Weights of a small GPT-style language model, trained from scratch on English Wikipedia.
Size: 14 layers, vocabulary 8192.
Architecture: no biases in attention or MLP, untied embeddings.
Training: a variant of Adam for these matrices, 93M tokens, 11324 steps.
Each number is 500 + 25 x the weight over its row's rms, rounded and kept within 0 to 999. Layers, rows and columns count from 0. Numbers have three digits each. The size before them is the row's rms in percent of the matrix's.

# q: layer 3 attention query, 64x64, rms 0.157, rows 52-63, columns 32-63
# k: layer 3 attention key, 64x64, rms 0.153, rows 52-63, columns 32-63
# v: layer 3 attention value, 64x64, rms 0.117, rows 32-63, columns 32-63
# o: layer 3 attention output (transposed), 64x64, rms 0.111, rows 32-63, columns 32-63
# gate: layer 3 MLP gate, 128x64, rms 0.161, rows 0-90, columns 32-63
# up: layer 3 MLP up, 128x64, rms 0.151, rows 0-90, columns 32-63
# down: layer 3 MLP down (transposed), 128x64, rms 0.129, rows 0-89, columns 32-63
q52 103:457522527547536472448523524526500522470474498462491504510503514505491485472508481520529490473511
k52 113:496530494516457476535491518500469512506531467500537489508524465464481480474474534459492505521522
q53 098:542472487448459528550506481480493497539516506519522507482475479494510515521484525511449487497494
k53 107:494493483465526518482484471486476506491475532506445494516520525518513545533544489530518491464525
q54 094:543510500504492519458494512477549545455535486465498507486463532458503476483471511482520491490455
k54 086:466515492527533514534492501556513525506534488491507470470523502456517501522472454504516498527542
q55 109:473445515476483499564522471523498473538502520561469522496533480502488508501533530521497505487496
k55 096:509490510520486514492532474498483490511460519549496536551467460528492534502532500502488507467452
q56 100:509477489456487518528496483497525506560521486534503502514468491523500513497533547518483501480479
k56 128:466502491461561505509504492490469527500472510544451539515461543535516527515544497544499481443480
q57 140:470518519532517504455493524529530521453487516454509485457492523500500486458500463467540525532510
k57 118:451536503489531480503485519527515534488520491457471496460536513493477496475492471495543540525537
q58 126:468514482500527475463452497484470523468498472438502496513489504529480475486496436505531502505511
k58 110:520491517527461485482501512486543485485515483429532509469476501495499455485469452469463486524480
q59 090:498520425483490504521468489456509506457499457464511522520496479540467452484474451487487515485513
k59 102:538444510519474501495511458455514484502499497462563480528482460485525479538497490480471467482492
q60 089:509545526482494535502570539500521447516514469493531515492510476473486479492487533529476458520489
k60 101:528513537495514509479480550556513497455505539507513503507548489466497534510455477514541528497518
q61 087:515485546521498514509532501540514483466509533518504490452555496457521514470483521507528500535515
k61 092:475547492474520519526497516533492491497505503542446523493544520514513538517499530491521540499535
q62 092:476473523496515484515511453493461488529498463497449495459487520530505522509520496519467444481478
k62 092:524504523500469472460484547528475520459485499498500497495516511485506545518497421457500502480461
q63 086:538555522491529463481534510489498532466502488490486524479491521503545533482500503462499479520582
k63 084:543519517466503488467494541487482513469477490486507465496465483473535528499449469524498482462536
v32 073:517539484496515515537459492485504486462504515473441479476494453504508529502470512507472524478521
o32 069:453485478482494469524543512528509477515475500514493496492518480516466464509499566511522503479477
v33 093:519512556530446474557518503476515443485538495510489539517499502512481490473471520490495522514494
o33 101:498493446514522481468491527515521528482489506503506473466535524545512482479526443473533464494533
v34 080:522474534476529507517510499492477481489511470467569505526455506520502472509482496486514512510501
o34 071:518514498505512524482477556579491497478502490494510459526517507471490526487490496508521474554495
v35 072:489496542489514500532479467498540489498490547502461468509478486501474495547451502472529464528538
o35 062:460528452497484508506542508517489499452523446475507511506457531534506478472512466497509466508510
v36 071:492504496449499475467471514485479550471489474505532512457510535501485498518492509479486489546481
o36 075:477505513490489526511513443502510552505522485437494514520468511502460498504500506511547518511506
v37 066:481485493503543497549488440512549549514499487500468470523539473505501535495529471524488493481471
o37 066:530497507496494514480504488511497507528512464528525507482504487452485519525498502538444540519500
v38 066:531482506478466485498504511503489456489530505501541486473496453501476520486502483458478509486454
o38 062:482543501518536493513470532534522512516488532492499490489559474528491498521478512482542513480530
v39 089:502481501487481504461474467507514510524469531481505495527513501476523514535580499507535522489454
o39 107:529493518488513537531501488495497472522510485505475520527516483470493507524494579496449500518478
v40 079:473496499541501520557504475492496477574509523496442481538467524497490474498457484491507487514554
o40 064:488498473503492442466563503492506510431507459523536494527523508530536480506528485542498462501489
v41 080:495511561499451474468516516490494489501497489514508541497534539485474518491493516509520505554499
o41 087:505473469477490541464491505508532525495524488479495475495484526523528494502452437473500497538542
v42 091:529512497466445486516449531487453510501513506485542483486506514521567479522442513477489484519527
o42 104:428517482518498475520512526496537517472506507514510484479483493519447498488508477486590488488513
v43 072:532507530512487525482488493520501463510546481513546552492490514499473478489540508508504509481454
o43 063:529464484495515507515502470502498534520468512506447522515501491523505500467516510475467456478505
v44 075:508459510508482495471478499524500482478502492494563472461471517505535467520475527482507502502497
o44 072:457548476485485527531507526485519519484513533478507504505483509494475509498457510480547504530510
v45 080:499478515469501488528518492509504521518492587491517496482478504524465532537480495515513477526534
o45 080:468527494469489498484522532500505502452543445521493488505469534532494467490473488481555499500541
v46 094:487480445463537494486491487534459517532513516509491459490479473513506473519511489463503503490506
o46 080:511533518519508509539497492477441449496496501440512502524475477462479537532486478523502480531436
v47 073:504519509469494463471440491508485515474515522509465519464525482488501514513561505496460516483484
o47 066:487504522491516510546507493522488465543506497521479500505477503533481471541498562466518509508520
v48 089:463490478540537523506499460507555462498495508509428483518477507422492499497507515484475506516492
o48 084:516489489488483501512514483478452481497514501442509517510478487526539487527500537538453468513481
v49 082:508516534517549518476469458492535490468486537501482543494543500492484560516498496487499516482484
o49 067:494460462492480512498500531516471498553486477468470501507449512485495464473491516481464511489514
v50 081:466477478516481492513506508524495480561508529501463479544495477465515474503476519491516509516519
o50 078:492515480499467496481488497432477479463496487460510473463492477507503516511475426505474467507477
v51 083:507522568495499475538489466513484473504488531482463506503542479508505557485505521487479513497484
o51 085:501501467502502485499493539515542475525505475559504495511499516529498447521501531455468488510531
v52 077:510519458474469519498509563483496531513488513509461484489479526508487506506508473448490478489492
o52 072:480486504497515474465495435468513506477486516484528535490512457509497502449513458533504503481493
v53 086:497527570493490498520504516496510487505514559490512506500499512536492545520480496502521518491477
o53 082:477486452507506468474494549486537517489490487558492495486514503517487480500493519459495503459559
v54 085:504468490507532546528508454512499515520458535475564486506477510487502506542481489478461501501506
o54 094:479547514497479487524488529467475516482513499528462516493484461482467503478524540505520492460475
v55 078:534513484501534505476502478541453564566486479485493519481516524502539465480508501511477494480501
o55 071:511466536489504505524505481482515465510529503542544516517457480469477518504498513492492506513457
v56 088:498470480460478471517529498507484494518518521495463498506514443555492489493491492556507522503509
o56 081:539530523508541496480500515480506463485490508520502440472569503458519512532467471493477508544502
v57 082:500496489515530515505490468519525524506475456483502518500528483460477533516518486506508484463517
o57 081:542488511495483521517525484507491499536505494510499519521486513471519519483516546526440551495493
v58 077:520464559517477484559530466516520511462506528493500488511509459526489519550509492534528511495505
o58 072:511519490487554511497509504504516523491542465511495480469523517472499484479565541483511480496535
v59 067:511501515496480496485537511493456506519505548527467508447530519532510495487489489528526481547539
o59 068:505495481509528511480523490486532482497525493477529480553498543500542484508482444489513505543527
v60 068:491527521530457518484499494537519462542504539502452494493519491477545521474499514477502501485501
o60 065:491507468494506491507487523464526451497490509481534526537506494529514483508458493487449501510504
v61 083:499493481528516512448507506499518459452490475520473502500494485419471486491520504490496510525516
o61 082:541492504494510530538486496511448475527488501424491497521487497512550478508510534514490474512494
v62 087:491491486504574532498504482494528529485483488484537508518506485510491527509545478541455482484482
o62 093:544495544482490495493496461524467507528493464540472526518502494468480515492523545524449527481471
v63 083:507476484485512505510475495513531519495481530520471468485534499496473550504490472439476496503528
o63 074:455522493512493490476516518490513512532505511464509494490500496488500466513464513527543538495534
gate0 090:512456495468493506516481497526505515505478513505475527451501535518495442499478493509513539507497
up0 105:518509522518519468501544445530477495479513491515532499444515510507524462544479511484440498519522
down0 101:487505525475520499520555459505485521480505522567507516461501503489486505509476555503417524517504
gate1 114:497511501526523509514528529460538495556506505541516493454540506493476482493476490491498527514463
up1 121:481477572521518495525518475483527498504508521497461531486502498489554489469514495507470543511484
down1 120:487489535543499505502504516460505494544507496591493504474518504486489516502453470497488549516473
gate2 077:525480484562484510476523523492498493473488512474501466516506495484529477525474457483476498470552
up2 083:489495456547496457471508546515483501532480481496546469537460517502474493480485544499468496494539
down2 080:466494466507469452484481512533499480516489497509471491508514445465483501497516476521504486475474
gate3 105:496519531503483476514486490476502499528477542470482535521456504487482510512519506529495538474492
up3 108:487487491494510461535499462493548505458486485474469472517540491506505471491488516565450509489506
down3 101:497511479496490493524447471491542498445507546511474486493536493467515461501502549553472517545510
gate4 084:502496517499456525495511496490508440511498513498519518482467556498498469492494479490550522517457
up4 085:536505489456477513466522514488462472478494458488516521498503495475542465523505485470520496503463
down4 085:541488514460446521518478494494493511492501486534528486466496488460447526487531573530487483533516
gate5 098:476501550504511462470511480512453541474489521505512509478481474467497507478501472462481540550511
up5 096:528531450516496502484468526514568494522489484478510497486521527537498490508505494496557503441511
down5 100:495522484504512484526490526466546469498492491418534488490526534490487482510497483506505502496499
gate6 087:488463547490505489554500513531479433495508536515438490500499481497492497469448519524503501514453
up6 100:518451521531522473520505480463465516463496456519504503492513512510477502469476492474505485497522
down6 097:528480504538507468519518493449459504448451510499472494517472514496490506504484485469506513520530
gate7 098:499466528492519452436505498539501555496493521460488537435519481522531485495517510481490519483484
up7 095:504515468502497478533470496489544470504489497506565500529484534489498497503552469485469503513515
down7 098:514506512507485514519467496494519440466488504469497478506477510471505500497471431492523484495492
gate8 075:498462506468522541515498480529494497463497511501474521519520492527480495500468488509488481510457
up8 078:512493503534506480470494513487475505499490451484480435516502489530543504477513522507512494454525
down8 082:495521484493502480497442526490503493510493474540504445474478537509510510478532562508485518543515
gate9 104:468496485517498494497465486491525501486503479495515517454507548475504472510571455493509498527541
up9 101:474540517509527511492534495522497498515496537482448492538487501510493515490491547509504540480512
down9 104:485493524505505432517511495513494507493480502413468495533477525525473539552507454508512503473494
gate10 091:493514514502477502497470478515513517413483478517528527518500539500487469520511521471490512478487
up10 099:553449484486489515507501514492513505523496478465488557481461487454519506487490488514488530495488
down10 098:460525522478519502495473459510487502464511486573517486534522534524483510535516542471517527504510
gate11 080:521497470514476532457486467526458496502491503501530528455474487487470482543507525491507502533466
up11 078:488470509485483525494495509476444507485492503497452519470481519513485496539470510505519527526478
down11 080:466532499545478516463510488517495481527526464510522519543476499534480459502527505516481511538499
gate12 116:519521484532481512492495497502457450500490494533494470514530473507496479525509502481510492515512
up12 100:475531553505516506510542476518503486503485496523516501478498481494530487499509554477473535470491
down12 110:517477473501487496487485528481499513506512519449494499524519505491442504477514414489504467498490
gate13 096:492473530501504470492460490485446497447528475488488505540507530443514495552540497513493507501499
up13 100:514565506494508524490498530524542492503507536510552470453506503518466496470451497495515467478501
down13 096:472523491488530485518517516514542521519496530484521513480517471511489509456489467467532504508503
gate14 094:479540499516504575507503473493495517511538502503508537476516484516504487523562506510484519505498
up14 092:567476496530485485498531470513487460491464443484528469485455453484528501523494511470511554506496
down14 095:512485480510487510509494492464494511517545523470536522490509530525509484554531481494487551507492
gate15 074:530511480493530484481476500515486485523478494485484521541489481503491496474471500521507500526513
up15 071:498478513498457515531452517479531535509478448494542526553490502470471487511491492521506522467466
down15 073:517521473502475504465460516508471468496508465496490507566494507471485473475459489535472502504482
gate16 086:510500484477469507506518471485474528491509566468423529531515530493510504485511496539492516475521
up16 094:534501504521511475483498521477530481462513470490540473500485524512529515562490517453491514550472
down16 089:484493533515509493506507505466513448501545476501558488508516487531511537513498488497498562508478
gate17 098:522479499528514502478531520484487507506509477449456530537448481481485513509521511492493519523524
up17 096:497516498530530519452535508502482500513495469482522496489425448497486542502511523492500514521531
down17 094:472505481509476494475523514492449499511503508526488475478482441491510538476504515464532531560500
gate18 115:467440480498510491503490496481498495490501514486463505532536504506440522514530488524473494512553
up18 115:553509511474504499508472468537490496496501443503497470470539435512549505450521501510518484512490
down18 114:469487501513506505506511515450484510481505488536533534473516512482444490530512514485488470474550
gate19 111:501483509498475478506478488487472498510490523462447496535489527457477474453462490537496556507517
up19 111:496538469493486535487522514471509477483497519494482521474491503529524492516534518520510518508503
down19 106:502547475498497534500515524515522468466506489535525550471490499527530500528524492529519502531487
gate20 083:478532511545480482414486459504494521509555486468487495469493518477506560542490492514515509478498
up20 081:497488469488462470526535556473465493461481510483516532501521499479537495529502513480501529509527
down20 085:482502476539478471461506506486455494521506503433508527504497506497507505550531453505524540457491
gate21 109:491542506518515477456507480486519481491481514505565511463534510510482512514534497529499510472492
up21 105:533537454513488519489521508529529488482536453538495464492503514515486497504442498456528461498507
down21 103:486436472482476499533495522505515518491506480520418505506446479495502489518489503502485486508516
gate22 098:439489477503555461488512560468557501515525505490516543487501520480542508515484512508536492538493
up22 092:530527497515483518522453491506453494467482500499468491531502514516467517463539481465499515480493
down22 093:477537509499516499501523517514455489476455523423528492482492474475481490517509456514511519505496
gate23 116:519542485534505469468512525540482478558532488504482510479457524497474511496492517503535468539517
up23 107:498484502505460539506477537521516457443510451526513465496544473505500475512486489473494471509501
down23 114:509489505471496481541452486511515515420498525510522509515554467476497506471498454513470530471471
gate24 093:455450471528492487516513542522503524509512463487525468539482474487474499493501513493513548496486
up24 099:491462506494534562533500499516460472482502483543486483506537467514496498476495524502539477511464
down24 101:524525522514495531525489493507463469481511497541464535459532499531511494496482470494500434499483
gate25 063:499515507540518549516501521528473506495514499500475480480504502494452527437432445482480452514517
up25 066:478506460510488516469517515529524492529526522519470501482475513530509491526486519527491498520463
down25 067:542491521450529455509500486471505482481503522470525485529514488460575468508493522478528519468489
gate26 118:496511520511520489502494481534488505500554467502492515546565515476471479495460503527489473531494
up26 118:496478525489497488502534502493508494514515536475487535541455536480491510511496471529506538528471
down26 109:499503519515505458520488513517507514507510519526471502570527507517510486481474490517474480533477
gate27 116:435529488561506481485508515468494550469534485469473503523499491529512514455505518519523500489523
up27 115:499475502455484504475533476475504513516499504489482521514495553462508493503519494484498578515531
down27 123:447516514512509490464504494470510553478492515443499521519470494522494488548516498545520513469526
gate28 118:497499513505518496517490517526470500515514510530514455510496453504444465471498484465518495474492
up28 113:474514515497505489498469524506483513503498511507503453477513480549461470467536488473516504468500
down28 105:520485473510504566508510503509503493480503461579479502507484517502551525516473545507478476537514
gate29 091:522490495515453500490475493515523471518530489497542488479439478443518501510522534453485528490512
up29 095:505550534500463505512496508497522488513498490474487541485482516474496484498483489534498478503480
down29 098:496489512510503487468532488470496498524506511444542462501461472469518510521538554463460535487511
gate30 098:484515504506489503503493506508511486541474505508460477553513471528492445513480520503508517511446
up30 103:532527487496517501486513497497507493500547492501553474506494443489491529475532495494458517455501
down30 096:485514517509524500447538493500492503442544543437512473494495464516528531494517473495505497480504
gate31 104:498526536517531470498526502541514483498509521517475455469500514519497475452536510480470519461484
up31 110:461486475492472525493447525495487508488478480518482474465518498522502534527471485468524485495493
down31 114:496483468474464515514472526485473490472497496489521539513489481508510549505480446477548509524494
gate32 096:477499505488538494523489535502465484483523501484482519493512474533484484509469488483512501503499
up32 096:462492507506519500516499508478502519515496480506468498492553493557528488487519496506504458477546
down32 100:500482460480488572514518442516488474505491514528467526513521485460530551531540539512518497534520
gate33 129:467492510492504497493524557499496508507514538486489540543535474517501448486463496489521507506524
up33 117:517497511530485472503527493516516528512522568461474531558500486487516506531461507497515513483493
down33 108:438512484483484502519492545479490503479465520560474535484535486517473464496525514501512536517483
gate34 083:516510477510502471537481474483530511499519466483441517456488508492543476538524489498507491494478
up34 084:501498499446521483508506512479507535539486526476505540492477501498466513446445534560481529494461
down34 084:510492493516482468528488481521516500534524479497446503471508506493525508531527481487550499493477
gate35 120:482495530547520459490495497489514535500502497463524500512539506448486513484547509511492512525545
up35 115:438507471491473492476514546508525504501495523482462490519503537503484461531484501513519567480511
down35 122:456507489514480469471510514519509501469477517466490486497498545499494483506508471483556551476537
gate36 104:520520523481523462490543519544502446503501511502461500478459481478506539521564515528483506481472
up36 107:505488532473531507529490462471476518502487466524503516532499531513472509465526501458509475527518
down36 102:498488502488506461484455487459527533517512471482525509533505527497440471495481459437480515554505
gate37 104:486519477455508498526461508491478569548504488508487506526544473533514478475494517518517506500517
up37 103:512534470508487478511456499532514547521525520479519479539518520537501496488478492466495461504534
down37 100:516459493540492510517528493489521475496528521546478515507460508510494526492521543498522546496495
gate38 090:480495449531496511473479528494516495504494495478538527483511541516502522508450477445486481496542
up38 087:544445515505479533510515498523496525469487499443519546540508523482490483483514501533548514489442
down38 095:439534509493491476523496505462481499487466481557521484473461506524497491522457486498473482479511
gate39 090:497484477495508488475505506472498532517511527484514518522471539470520504481471484508512536516497
up39 091:482520527567480521499503543515506528494502497483509466508457501540541491532490519468482516514528
down39 096:465490466504479461470517510509501512477462507461507504497479523501536486535496449490470539478488
gate40 106:480508521475481484503481505471507541479490553435488522526529542534525485495481516526529538527504
up40 104:521507513513470453476477477521496463468541490509548455504498516502510518519532517502504543488511
down40 109:510472503537503456485494526489507473482511495519547490500477508538506489505516459489526531480505
gate41 104:468478482483482506496517543533519518524478511460483517503511524492488539499543464511505534475539
up41 098:491510512504481489481462497456467473491515550473530529491504482460501502542533485499513511509529
down41 096:499510544532492434472483508475478468494474520466541488474492495525515489511535499512483497513488
gate42 086:477463495505495471481499498517535509514498520502515511532541487521483488492526505485519489526562
up42 092:498483469523494477486499516478497556498541524488490493547470524490483472513511495484510484554490
down42 086:507487536510497464526517448460501474517471505473494504479492499494527494478506520538503513498464
gate43 113:497491493484496442505506478521463496505450496503479556514495516486453464566472508502525555507534
up43 101:495496480506491551486484520507486507483534512527554465456536498507542535457524488512498485493463
down43 097:476521512515485555472503542456505523535535489431529474511531502522514513471522463497530450456503
gate44 093:529487533497472495527511479494483483467506441500522506482507440530511469493497499511504490486465
up44 091:500514468482528496497516534512526548576487503498522513524476522487523503499506557502491502488491
down44 098:529517515484536462494493507507532551502521456449538514471466493498506497488500505524507505504479
gate45 101:489537500500535462471475517547465520489501556498499504477451503500496518540447487517469515470473
up45 094:503514523496495491528522510538482453490496506493503540500513471490492473494477533495455487515467
down45 101:504530521481506457489483498533506528474519521496528503465469502510522472478503510528502515428455
gate46 113:462446499499491466488509500505428514475526516480441496496497487485494515466485537518510474530532
up46 114:456535475498508534504471530477523481437484521540493471489511543538477476525491488480508470476520
down46 117:574534484502504536488536490506567495505507451486543507495526493491492500504514410513501514471492
gate47 106:526511497493467494492487536486444525514500510480490530496474557487467530473492480530514545469497
up47 109:543518511494469515526495514500469479547480497508500520487457481517485487556538496511470527454468
down47 107:569497496479486488490496494521465510519481497555498541499476561523501493479500540535507505442500
gate48 130:468495496520477532469499553493507528524516534456474543501494547508517517529479480524489533513518
up48 122:480525508482530535490501518511451515502475476491517548494502522528546575518511484514523473478512
down48 119:496507458504527498485560459506451500464522522549513501507500471497527516527499508526519469475513
gate49 092:424480494491472489534443511487471506473514515490450492529475505495498494479496503546493490461509
up49 104:464507495454511520510493472483489489477557507507475506544517477491492522469497505517504480488530
down49 097:495485517504513502508520500524487520492528476567495455481504502442477482476494592517469447490528
gate50 106:506524509525494514511474525507496499474510468510538478470546525514502530481531497468466489523532
up50 103:501492409468485496500463497495513502479524522509500509503538476511494464458478509515490491482486
down50 101:482490544500512483512493477499466470497476513445491466477513489491508533514511429461557528509516
gate51 099:464477503471458528470503506488515510505511521486554515482484501513478462497465442512533518462462
up51 096:475475456517479526501496520464450492491500490518551526506466468508453454512486482505511494450454
down51 097:528471508517496538497490503516479488508482491569504486519509484536484503470513542502492513497515
gate52 076:515506550482489497504518488532513480499493521520488486478496443484474541464524505479471518487528
up52 085:509469480504508527527510436498462453498459447488532499529520534537535500528501506531492472483498
down52 084:529514491509491529523477469472502500503519461464463504504487530483515502526515433497515520491477
gate53 092:445511541470518444527507470513503501488509532518497471532508514503513483445508517521503517518491
up53 092:467512485507533437516503523472482473539535496529500436464528495508480499452497537516468515492507
down53 095:453483504463501463464501521494492515518495487608514490479515482440500488467483536515486513546481
gate54 083:512504513486500462466466478513517500444503492465503491506507494482502529517500470544509550506471
up54 091:512523501482556500522508510504520495515536524506470459464496480492480524484516505528494494507544
down54 095:484478486495514491513479471512503507537549512461498521488499489484505508471481534483490499506535
gate55 126:491479525480499458513505494509501533511455462466527540456511511534490493495483478505502524559494
up55 116:501516482528525494461477497509529477477515530480478480530496534488514492486544497497526509470513
down55 114:455530483524510502460469505514504459479524538467494486518497543443507495496523441470531517494518
gate56 112:509518480538511467492488480501512464558527493456536453486495521478522485499495516516490517480563
up56 113:524533545517498485514503477555499559500505480496503492464495489453503518534492531529518519514490
down56 113:475480475524534509488484477471497463532481496434517465499495535491514464492479533507508532483568
gate57 136:457463511486498492515486509505531526546531523460504528483495523496459523530532481551498517495550
up57 119:484470502549506473473459537479465535522526514464478522488451560465474532546507440506528493496506
down57 115:548477516519495467453511471471467490526507524482490457520486523488509504528536465495527505485472
gate58 086:475495484467476506548512519497537503519511482501489517482526505527501498496509458507483511488554
up58 103:518523532506534504527480475474475479492513532482491524542480531519474476559474508509494531462490
down58 096:486503534522518484467510457471477481477468513442521521533484495491503513530490514555507509453477
gate59 097:465534507490499505515519519474533523543538493498493514543487533528488500470519470478560499491528
up59 098:500484464479521489513494550481478529490497520493446497458497497475492475507512500522501535539488
down59 101:518545492459502484494488453477492515525482506493485491526510492492487516476485511509563499477518
gate60 114:470500487511524449514542534492516493534481501499479479526504495526511524519455476527539517526568
up60 105:501517544509499529498478480507478516491529486561519499486538503498512475520495485485477423476487
down60 108:529503488516514535490482482514498497480546452423503534487511521514499491470517516457468464488484
gate61 116:480510509474483506492549507579506510479513515514494503503494503507529489503521554525498483488496
up61 118:487507518503457518471480527533516528474494528458487479516513531479499517491520486529509510477502
down61 114:501466475511468514510516523519508481481517486534490499506515500533500516513490525509512495423540
gate62 071:508529514505573504509521503503430511534482500502466508509477505495455498441533512488516526509467
up62 078:470454472515495548486481482525531459478491463521483509462536476518508452534498515518506490455482
down62 078:493492536478461523470448544513529474491517545472504508496524504520522549531483476519519466475493
gate63 119:486495480478457504480503506495475462506477489498488477479466519494555537524532522487497514502523
up63 118:540490535464507477504558506506508514512503537475493478507489502484485516498501507550508519501501
down63 116:509499483463443511477496491493483454530508459508516482477482511472555521511516567459483493510537
gate64 126:466496461491491514488492525506518566480528525469471536482517553480502489523459484545517513529495
up64 121:476432475493487528458503488539468506509493502491459492513527532481479431496493508512506492467479
down64 114:493489511470493539508493511525505486564487496509490509484504515526518449480471556470496509529482
gate65 084:466489480519493488512513533519498496533502543497510456493516468505457514493473506463500536467545
up65 090:495493528453511531507522490488520506502503510538474488477518510509490465531482500485488463479494
down65 094:551502493501497553481517483463492472482518446520501512505484487494520490467504508508468459516477
gate66 084:493491481492542484511516464487491527436494516507508471543510511515520497508509468481507524487510
up66 087:495528504488514513513521457468484545505518550462460529540446532508522523546509473490497529501511
down66 091:491490552488521493520497485482505521463474482570533492520492478489519483474486559497473496462499
gate67 046:486479504504493530511521493520495519467506525518469472478552514532472503501479508462548477541499
up67 047:489456492470475493510524515515491532473526490530509481463542503513517475500477498473505491470508
down67 042:486539481507516516476485507463496424530519473491493512482459492488499506493516432507480534548475
gate68 074:495501492501494531495517549453497488523499462465494526522450515482491484470506530519515520477437
up68 082:472509522478501472545508530523532522491482535485477526492583494542508495494465503546505498480518
down68 081:507487511481486490535490558503524476490480493428486458494555529507509469483471521517524480470469
gate69 072:453505535529467490525489524486471512477483465493532453505522528479469514501499516467530485493526
up69 070:498458509472498498524501485529557536510508520486485537559497493471529523522498460508448517479501
down69 070:460507553519497473541498513497467506487478497494531439532507536497450502519504595503521500493492
gate70 103:501502500476502439493507517529483473485514510478500541497510530507446523475510481479541540483504
up70 091:546481501478506470528545507503478481510492484511486523513466512548468526503493514476483526452479
down70 096:539480490461486515512530502509479503485472527562458519500487491478509493518503546476471499477500
gate71 118:513508517480494466523470443488547489450485492497497489481497479522526527505497482518486531519475
up71 115:495514523543490489509492467526524484446525487509507487473517497519517496489480495476445466498529
down71 109:489468498479508507476482562477494490557498498502489517505491532496485491485495497481515513469496
gate72 103:483515534494517539500546502526478481496503510496477555490491502469488480480485483549520487527484
up72 099:531451484448488503487477472543545519530493494484514510480536482462471472487517487517469510528476
down72 106:515491505491486500487510484521503487504494531469489521506516500491488474504479502538482488505464
gate73 097:491504499532491474475463522516485514505507475498510474488523498503464526478448497421544476505506
up73 101:539515539482472537508475507516492476468472551473522537499494503504506529481513482498524526510496
down73 099:445514496532533437502496505502494529509492487528489472476499501518476509546459499480495488487514
gate74 112:508514560489480484548482501495533528469470554530471487467488510457523511526464477498518523511496
up74 120:509518555495512480563523448498535516494477538500463494444490455487513514513484495499492511546502
down74 116:526522535520487501551501475511508519459493525585485499446463464475514524514477492508532478524502
gate75 089:515482489478442504505481493489449490484518506472511470494487548517476479474442476540492506526468
up75 091:475522450489473512475508488484473501527543491504460474489499541570498512530495471524516510499511
down75 094:494462562449515456485471524504537498505498508510482517533510472464480485473487546484464497506442
gate76 074:491532515472487528522474504517454497459475503489461500495512510530479468490533523474539487493460
up76 080:522516541472476512495492522463485483521457475508483504485498487488482486515444513491491511498516
down76 076:499472482538524539506487476542512516520560528536532493524510519500551485509498528506477486487503
gate77 118:470499526528535492451475464491495473497525473501493549540482495493462496492525490506483525472509
up77 116:495532516523509544507485458503450454512505503539487513499494480485495500514479496495493454478502
down77 116:546515462486499487535545525500490526520507525533488463492529472495541525517485524475492472511464
gate78 100:489545543487479508528519441547521502475512520520496509458527483493516515515466521494498451519471
up78 107:483492486513458489534514503506497487517518528520483471512556505498516436491534507530453474498565
down78 106:436515469486498534488473514538458482494507503497537481489472505436468444479524510506495522525520
gate79 118:459523530488520554502497461507543507468463511488505504521476498490493472513507479464491481459505
up79 120:537484457514475463504497523518462504498548501526489488507534503534502509490465548532510483533498
down79 111:491508504518497481485510525478508475511535487448497468474528515504490536466501431520502533519507
gate80 081:521484499520534516495475529518537525560505501490504476459515500528488484523550492527509486511501
up80 079:503515515476492474523540457534481503498495499489494541506482475490502494457486526460488514507453
down80 082:474523475513523520492518539519468506505508495389539494469498509556483486494479476472503497497521
gate81 077:495525504516530507536529529522519498564493526471439509505484487495487507481501480503546482512497
up81 083:531558471501510494495535544458468533503518485512490504483516497481531509505492483463566501510524
down81 087:514515515496499522495542493428489523482507519561518510457488524449489517503526552497524493530501
gate82 088:489516531526524534494493495563505479524527493532481503460461492485544498487515496532515477496466
up82 084:482487497576491509498497492457493487502475484482503524535506548524469485523512490509496482508556
down82 099:538493468506508519528522512490488497500505505468475520532502494533452500539485521478511470513532
gate83 094:487491508482533501479482525532517486495509509467502491505514523452526498459508507499505507533487
up83 100:512556523501518493523495522481490521451480502502502501486452500531499566515535510482505465489469
down83 097:518512520483536469511498501502508519441458523501495534474475474496476501501499468501499505464514
gate84 075:486520487502506536492480530502490559498498553480498516529474480481494472491459508474485512485505
up84 073:492518497472511510485514471508529516519513497466480521466462496503528508513513476517500529543523
down84 073:513500465501534500507484520472504567514463516424481499533460485478511500515476510448483514526518
gate85 075:511547548514525511526542459518553459513497501507504487522526470465511501503526509500481491522479
up85 075:491503497485522509558514530465515487519515539518448518503509548525505462512476481497493518467477
down85 077:505503463536457537445480506517490507478510455512517476474513491485496477515534484478490556538521
gate86 113:484483530495471501522511484495512545533526532471496518536468518499484492509511508560493516521530
up86 113:501533489529521531483523555513495497465486501505517521507536455501504460487500517504517492465509
down86 108:492507501488523546494520524483477475460503502470514541514531484511483483501507479527524515469553
gate87 088:485518532492476518495488524488462499524505468510460485465538499499476517505432500505496471547485
up87 091:516485497501485498504520485502509500508507482533499508489509476507462493489492534447497464503498
down87 093:547513457507526541491498491517500485456498482473508492522478488504542456497525474474534508467540
gate88 122:482482544538551485489454499482483510462453499485486515480519541485470510517528480470477477517525
up88 138:502532465453477483509514488529538515535561497485492491494516484533547460478531491535541529484483
down88 120:484504501531530479478483497496484497469454519409507522520521517486479526499497462456501476503507
gate89 108:502494491495472508459483517485500496482488469472526504491460503478513437531498506485507494536470
up89 098:536485461491479501476506512518505491521489505453483512477427529490474470474482467499493516512483
down89 104:472492517473488504469476495498500511484487483594506490514508486439468530480526547503500507507500
gate90 086:514530518551464475484503494511509537519500477462486490501533521521470475449487494513486507507455
up90 080:513493501533485513491494533456473522518459483476480491504473530508507510503499496512504558524495